Part of a small language model's weights.
Architecture: LayerNorm before each block, learned positions, no biases in attention or MLP.
Training: a variant of Adam for these matrices, 791M tokens, 6032 steps.
Each number is 500 + 50 x the weight over its row's rms, rounded and kept within 0 to 999. Layers, rows and columns count from 0. Numbers have three digits each. The size before them is the row's rms in percent of the matrix's.

# layer 7 MLP down, 512x1792, rms 0.0322, rows 109-208, columns 384-447
091:514637462496533587437349498526453484409519517355485387636481537447430534580545548583524539441515418412550488475426555348521519557465525544494552456493514481464502485557478544543537509554442502
095:484474532485491512559529521560554476453453458361495408482518531477412481496505483561503519530469494505518482508481504514422522479455540560550542465518573462461467517472551534545478541488505510
103:535487468456482572471613491547462543431442436566525491513503470525459508616457574519504433552458426493498542521435458497628466489489545538507534512479549505476514473480499509471441443518463501
076:391432492478479472507504491498500375490566470548507468512507478538561520483579510489477471547493522485477497506479448478495501459496500520549521506517552470488486530488496570555453467485489510
107:513406437486469546464508523441536508510528456458444502491477513527425411516499488468505563493541484511509487492525557570546372447520527488472472447503566455503490651489414454598566389468514521
105:517510453559365540506489517478500420558452475568486461494486416546389511530511572513508439479485438492492572485481509428571455550522414432512408527453655442491560490482557532488518489511458482
099:521475439467589454460506475526584533465573569528499442474543482446485472509549489606480524506508457548567524494510443462556499471545593502523479499432522482440499536539458519563533491555498554
100:547396507544480433500429505505449411478452439533426558577514438446542598511496562514513482465461443485431452491483456531535478445478410444455507471390429484573503488512533601554468602501551475
104:554537429474450561565555511454522555546505534491596544600527510454575553503592538531483485507474494555497541455508487557543549543536515398576540500518592505505515502487496424509390502535432495
103:439464484487443530470480533464506531512457416404499429525457567475457508569494526508468488536411529446473516542466541522503518372505480447446564413419521415479508474559447561380524477571396535
100:467524642490562509501451482519472503457522534519486484497493565487538573445518478501515527527536489468504528496536471606443529503492500580468580520512438472492506528448468561510473539418527554
097:528545522563452485423496449489394481497545512488562529367586466549464482379509540418597615532526670483494424527476552526501519534429577540416445536503647493493551397539479392510492452550497517
095:593563605489525547508421459556585417486550580541543486524459518527519562454584499564512572508480522560443532543544503517519487545468504475492588483558654364409431485517501518510629548512516576
100:515472467507514463532457517479506433517468497493510497486525488480516573468553498469522465534525528542489517479494511537466503450513485528484517460464396491536526509544477418472474493441475486
096:495443520490535449504558487443511531542505472563420530404557492456484498454585564528536499571485455514527474476396485442360491490461426504466449517499427515514491536520493512669574524483503426
102:416512472502545485483474514492554472459475467580496426429523472533551502413472525496436520484507537480436503474471469436510491525545568481490523583430429521499505437500481526549444513519481434
100:521540466475450569573466537458448630549535522404519504507559437472359526490545554585481493497512542508526477534478494561581521524520497399549504460453315424548497526488503595538530484453432536
098:474554503472448410445455551464565593468499409584465622569540529512504489581472522485500494459480401468483475529497511474346560510449544409439517443427454531472515422498408512527550450450474385
102:484582467478518499467474497482453491519534472492504512474542524458502488520420461569519502448493484461435530481481518537475587574497542584541450453532436469531441442526572494485492636457448467
097:550547502532486544511376436493472495508530513438535482491461525467433555466555477484466515470524546491456518482516495570611407486512593486486514524522499587504486528467528557486469459554606521
100:570461467460477561495425480490534493492473461532510495447513467527563455544479524544490509453572401508521548506424501364433595523481540551449464478543531394519524421523563431504518487568482439
108:429551551519412388517549432451526488524490562515447513426458456461400523549556546462504528481505426447443562557579474416509563473488403422440504514486408490516492610511486501579463373509545541
098:417566489449449535573597436435512473503531557420493506566479547498529543509588454561475544508567549539463469482524532643515425510534574498493401444522367509514497565541406541513476470519467469
104:506514563535495523476536522468500518523568550479489543429482442444539507556524479484501554486444512482511503443584527486605460523514483484549489479500468552481488522480438507499529424414531531
097:540378415564523518483547489471463467484502429578495450515507459486592512456494574537465534473509458460521468532521597495543442511420455434491523511431397484497485383547469471478542491531506549
096:527552519527493524496463459542496451513594490459467566575498527500416445565538511570484559518520498501518475560579505491543459578471488581562462480425462508545510495517556542535293473526417539
105:512459606487471451513605466522554404540485417497429477570530530435629469455450489522464517551545587485577555531510507643460502438444526503488492507526577519492500490474564584490503485498509436
096:538356581467487505548511543451499431502452449494516515527534429540600531534487466466586445474499499535473463513521561551450475522515410546567539609496512564510503566482528478532532444470499483
106:536580570503553508481448513457592491498556538508540589494517571510400488436506481459466493524479502559456472501489503660545477525526502510575502459483542567515498460535429527494514595501534514
102:573498480526469376634547537516443467478483514447497451425473527489646501531513471485512504487537558516429576413488481616480500466542550509549506553491366542435445470462459493575512532516560485
109:505462485555451409522485514584540442541467441389505549491526534520498573500487527502528507476461404456470544519445506483509462459495562576446591568523464533507483528511461437567526523550437424
100:429510540530507565568420513500514528375486476530507543398513487477656502501546510525488477435457441510564485482419491546459438448549534517547419494569459442473477520439500473455506440547492560
104:475577510465485563464392520492489436470589568559521537536520548480516447465601474533533546535489398499474508487635460528434519480497460463577444474575526526476503522529473644504480539486460507
104:514448513507524579493506529498504493546457504421450510437447466537443471528517476417504394471476500492512525518454517427607541443445499492485512505533680455488551550443484517462586515505447520
114:490552628468552513445456479493526479492555540586540422467536521531581544507454503614484545461531584482535473480502521485601449531497579440480496475450584537495497503500478570522480527524481485
104:520478519528483417538555523468502516436417390491417491461530496543637587424452492430527528522532549409537456486420476445527519507481488453504432473452417505502565541419413405429451453509500467
103:556447407548563543440542535479447489554543535550549564453565492479302463417621507467474474454481574527581541523520528509506483525487405551497468524537456573526495445449497478461457526560509501
104:496495434518473575547488492481448395482484506525476491530485462557572490548545485431502450475495454412491522488506486441653515510455500574521447398505549443513480480482520484440532473511509479
102:506555524532609578521427417484512419487486503519486504489559490517561506488551480534471538450506556421490547528546547555376487477486438481476514526552499507551527481537460520408549489494435528
098:465487569439541442578432536539465510403531470504484522536494503460495491475459442524471397488504330581444477537579471561444558487509482543502447432484299466546495496493505554436478450573447519
098:537496472466506579484478524498438547514489496403499524524472475450499493443540501586494531529522578517450421457509502510376488490570420366547506491499327505557558379510560487315531516466505471
097:529510420512486479523458521495578537437558486525494552533472505465399376491508491438519508479492595475541554568505438532442462473453558468457533523616455515514473498493521463423499472504501567
103:449572395493571512615573509494469457465444483316488448466426486502685519545546404531509473487531491454523470478412518492468491453550499561484458473517383508507496480464500493489561517418510474
080:455504396488535639510595473539551464476507521477473456550492535431517500433509518523557506508499501556549560530422501523365482469523488522551477529495612499524520497538477512479542565501548502
096:472536451535463484468610502470487491579493488479480472487507439445491586481550482501488482491529575533504454512497562530448384534578490594478386522479434484507497547460516433443584467504447502
103:495490393512470478488630495541528408401509458519460445521522584435454478501454484518475391528526452549483536458471456445498471403480481456447547519480566530514517537523453556580452478517482433
092:483622541424458544523495504475487472503489522563472499522448504483499509583548467414468524462503516474462485513496533515559451561457546496543545464575634546499535437523447519463460569447507495
105:449534376478455567496390563524534502479553480539508463450488500504620398536598490468458500505490479494547474494593463632601506470539467485584543563529493534476556470496501601511639443445525566
092:486566515485489505518389495530489533521564496541443454551490554479579591523525541582517469577525385577509523453494504493511491581517528500484525510461552511518487472432478479472465468473508492
104:489505447479552552471519536558497482461481492359491497440484441509668515471457468540479498489505500500505520546443535437517502488504460589530560504499362524480526560525497520470437573496478454
091:496607437527500487578410512508543520527497507480456548485482529420448552470602521501505564479504510466526544488543504646541485567480524528463528481448501574505520504580497497515516441510544485
100:540533476434555546489437487482496442429498537537524499556432544497454492471603441511478551540555597475509570530566519584517527464446475483572471477510632518477493537516483552521481523526493484
100:478463515506460554547509524487570511429508435485539560507476487517339448555527522493505500508532532508483511548494570558497574479473490511432516514467577471481489453475494470495529529497449481
093:518494512493497571579494512453522537501532474539470475524516493495492526429545485503447423528518515484606519505453483579490462535527458480519542438522409545579503439571430544466529555493490484
090:489562552481490497517570509454480641443455538526489486522475522414443467493479442445515521468554451483512514527446566635546496536431538501490461461519529450449489461484466469390509523500505531
103:481477530549555521399444531491496507496454480481533531511556458483573475493504512464533546514546568452468483529444536436369497477529499566492489484497487498552533397429566477496398518474555476
098:446403459488559510511458541514584481514575468462526471440573493511425537531514503502487397535530502463497534526523435495524502505497463560526479449427463435438512484494555531625481570556454503
108:526592441524424542465561539543496509500452487475501535537474503439380510438545464454544508555486549519443465458535519515585494442499555548494426452460497401491534571455446458475534458484582512
092:549384494541588524558598512503546437476493564439429449569460455494390505435491513530494491567527474505522498474497495422571554422451538518494482538537478468500475501411522546400440490500534531
102:489570538505425466523515470524471585464455471437580519465535486538599513563543580522495515509497480516484591523439501449485505497488528495525531518428491422502522545451515398515478409540498424
107:480579438517500588545374512451500540525516535540447503555557587511647533509475563505543484510511533592469533523541493483572479521496531565512555451592555494532549526489460456483506554541485534
108:535423498443542513461569502425553526423499529585557558575534573526401509529540499485479536511502459427567471489527529585433573501497510427496461516498372523484465393559525499500484461567544553
097:463559475465399511475547520541483477563436498528528562513560527489540487456545482378486459509525500497482502484533426586561496539479468529508526469417538520488512572464481399529467459520615512
105:497514546520545512557497451518469498456554505533478518508516533519373460444492553479508512488532498435566461451565492575557445517416476529483538528516632490483503492452591624567587471515489589
088:429488670492509452472461536516576536526493434553503483511482529512439428513529501531483502522467534566558481554500449645562492484524437502524558507544705577539459456488501454584384450487523434
107:469490517533495470440375527542483518637513452505545518548556475474545453507517486547429440517499567552445429406499487620400503549433475441491478507545495513506505522492520490550533534467503428
101:574414569450523485476490508516535502510504496552518479432444478519602540525552504483510520476474507458531567503517512598486507451459519501489550407461347442493493508521502559488548467500421620
113:519513468513537525493505452417534609545494503532475506451521494536523539554524452490554548504468538510513488525528517420524498547455474520490500506491556444483521520440501515499545502535485480
094:556478463467555487502569509446517609464515554509512620381498468536451518569505514483537499497517579595525536542462468519549400549523409464548475465574553537581464422603533510428499491491522522
100:547480506556451449428369456490444488517422456494437529542561525464480538525474477524493490515525522542514457521439499408411484443490456410465544526545532538508497462472591513431523551505571500
101:529480521470425472528467488446541510488390471462611488499476460482645515491446542490484493483504528493496497549463488492496579422515516561493516598475394456496534416506518418524517512493540454
109:480467438469404535474497510561423568465408488443491490497484453517559482492473494491446477518511452506515515495478459537410444491493479513480445526465494448523450534454515446467532508502554453
100:466567496499448473448473458502503487447503536508515507524559539477376625522472442500487510506510494478550506516528523564354465446441494423529426507396510498484526533483453519501554531450500432
099:506577404536439503551504507505489541537578618448481494492441602487495446599477508596497447476493522476415530558486535505584457532443536558539549518391549443488475546506565584427566455514480513
097:491440469481547502509453489513517467440469457653513462506515545610557531590463625519482495484543491504546533464478467532497485496550499489510471480443409456483478407499454490633418483485454476
073:531619467461472566508480485515516596489489547531535489480476495499485492522507493505510501457492517505526506521549478517583512650490514519478506486495489465456489504534470493447478507485503529
095:465448470525438536454414516529555381510521523441425537541530450508443513489503472652477440473497502525515458466472502594449526503510524486560476543425374405523447464475555497499458490492452489
104:536528457530565557459534478465491567467601572582578531515507517498500422530426486551487458500495493458543427549586493535525543561433524423522507507558409483490455560486531548417495482475490520
100:530561407529488501427477509492497599555528620386544572568457541510489523540524500592491544535453561462486478507497504514530522558468555501498528456459634534457482483475471488473634545493583528
085:475393546456515513535442598468525443469496462436506470437438468497550418531498454524516514548515526464472524547395487448508561518543506409453465461477489454504479501516467545461519487514466479
104:508504634502534412552540520467446471535472498526449455357537453529656479503464487516511441435512441471499504462441470506454500391468485487466479526445405513535539563561533469528615533488432388
093:567479595504407406537465492547462351544502402539504454401394512500641532524431494453473516555501453486453449503453486498545513477473512462459576542473620429495505653448457434549470552592445500
097:477501593496437523442550498469440499534527490446499521454543471545501465510564586550505545503537585504527475477546518652522537463503464574469568474501660443476507444490501524501510464504517500
099:546418573522437512506538515559496447488466494457514539455475475482614483614539490492465590479477508567468419459519518480506542471504440437497486462497528486459471454424512533537478415543465562
098:530434563465450472523531479492479481429495487657476539596447551533463458515434523474478570544481493508471461473500497456462577463482445479480500457548416560502525387534557460438444597454478500
104:522489500519542465486477468503513532391527411513481508531505578491272375553446497541508488488479442482453495529474491448513581391527521447442473541507414544474535464503494430445567486554540514
101:525519551538541623469460493512479479466472460602490507529520436529591568480514479497506467528561437432482535566523562421543490469532550471476450579537395515511549510498503526497516508608447489
106:473547452463559490470528509508418462468496576476565518404535524508485591516507483574496436437459513551490543501547547457435489462473490450491504424511567529443570597608557517517570604470481519
103:490499597433458477494475476449525562588546567485514562460504571501560461494509493483492613505521490503528487494488573398517500543440629529507502468542482518497505462484540602515470585430572528
093:522523653490493476522567516496445492549511470511547527473427560403550477426566453541484458544437499481502422481526510469550411486460538515527536433509473476410507518552530502391507449404598563
103:517546468490540490456409500511504511471469496520525510478508382576638505513518493466584606467523492456540478470550506497578545540471435524444486525521635490453517481481531483533471562508457549
103:504503448557456545441455491477468517451464499344542461524573448488574489454557512464464514535500507454450609538501453552497496466517412479472493456542502612520537559513490505520524557539528517
100:458434566468500438482553454476454596453516481460503509461531494557386407462453486420496539493520424436481513533562483492584496510485506515543540470646392478522445498487435451458525473546529517
080:501429471516554502488503457447502418535527464495525482541406442455530502462430557579503496542503535527412430485455479485357549428463450503500523485429459557513503481535522586609430539543474432
113:524431551514509425517517542496470450494438397421488550528533511568475534493523520508518483459507458482508531539424447477501509364515474485381496479479428471519494526530506438440541517500535433
090:536533483505457590506481496531447558551485517473500484523485458590449442512552531477459513440517446462459483526452544522531502531452517487470523518476438473457475508533472432481477472420541535
103:519554532507584515462518510460411493508538489488484510533454590558543550403494522474516479511539516514542485497510521525596523544492458442519493504535348480472549422520486471441564508548476541
077:486566510484464541491489503522503553537442550477500498523500521503464495484467515500495473519517446500496496506499556504510513560455494496496498505500478497549501524475489480395488495509510515
107:443529554522523500447427520535538576469539566520482517544480453496641494375576420499502486495475539428506451530535462606419438525536416501547551518493533536524509510482471530468458458497518484
095:436458476435479479488549474484518481550608500537563477529508495478532476506480515521509539550490534528489481445468474543500510530482422452537478520524528522487511456510529504598405497519522495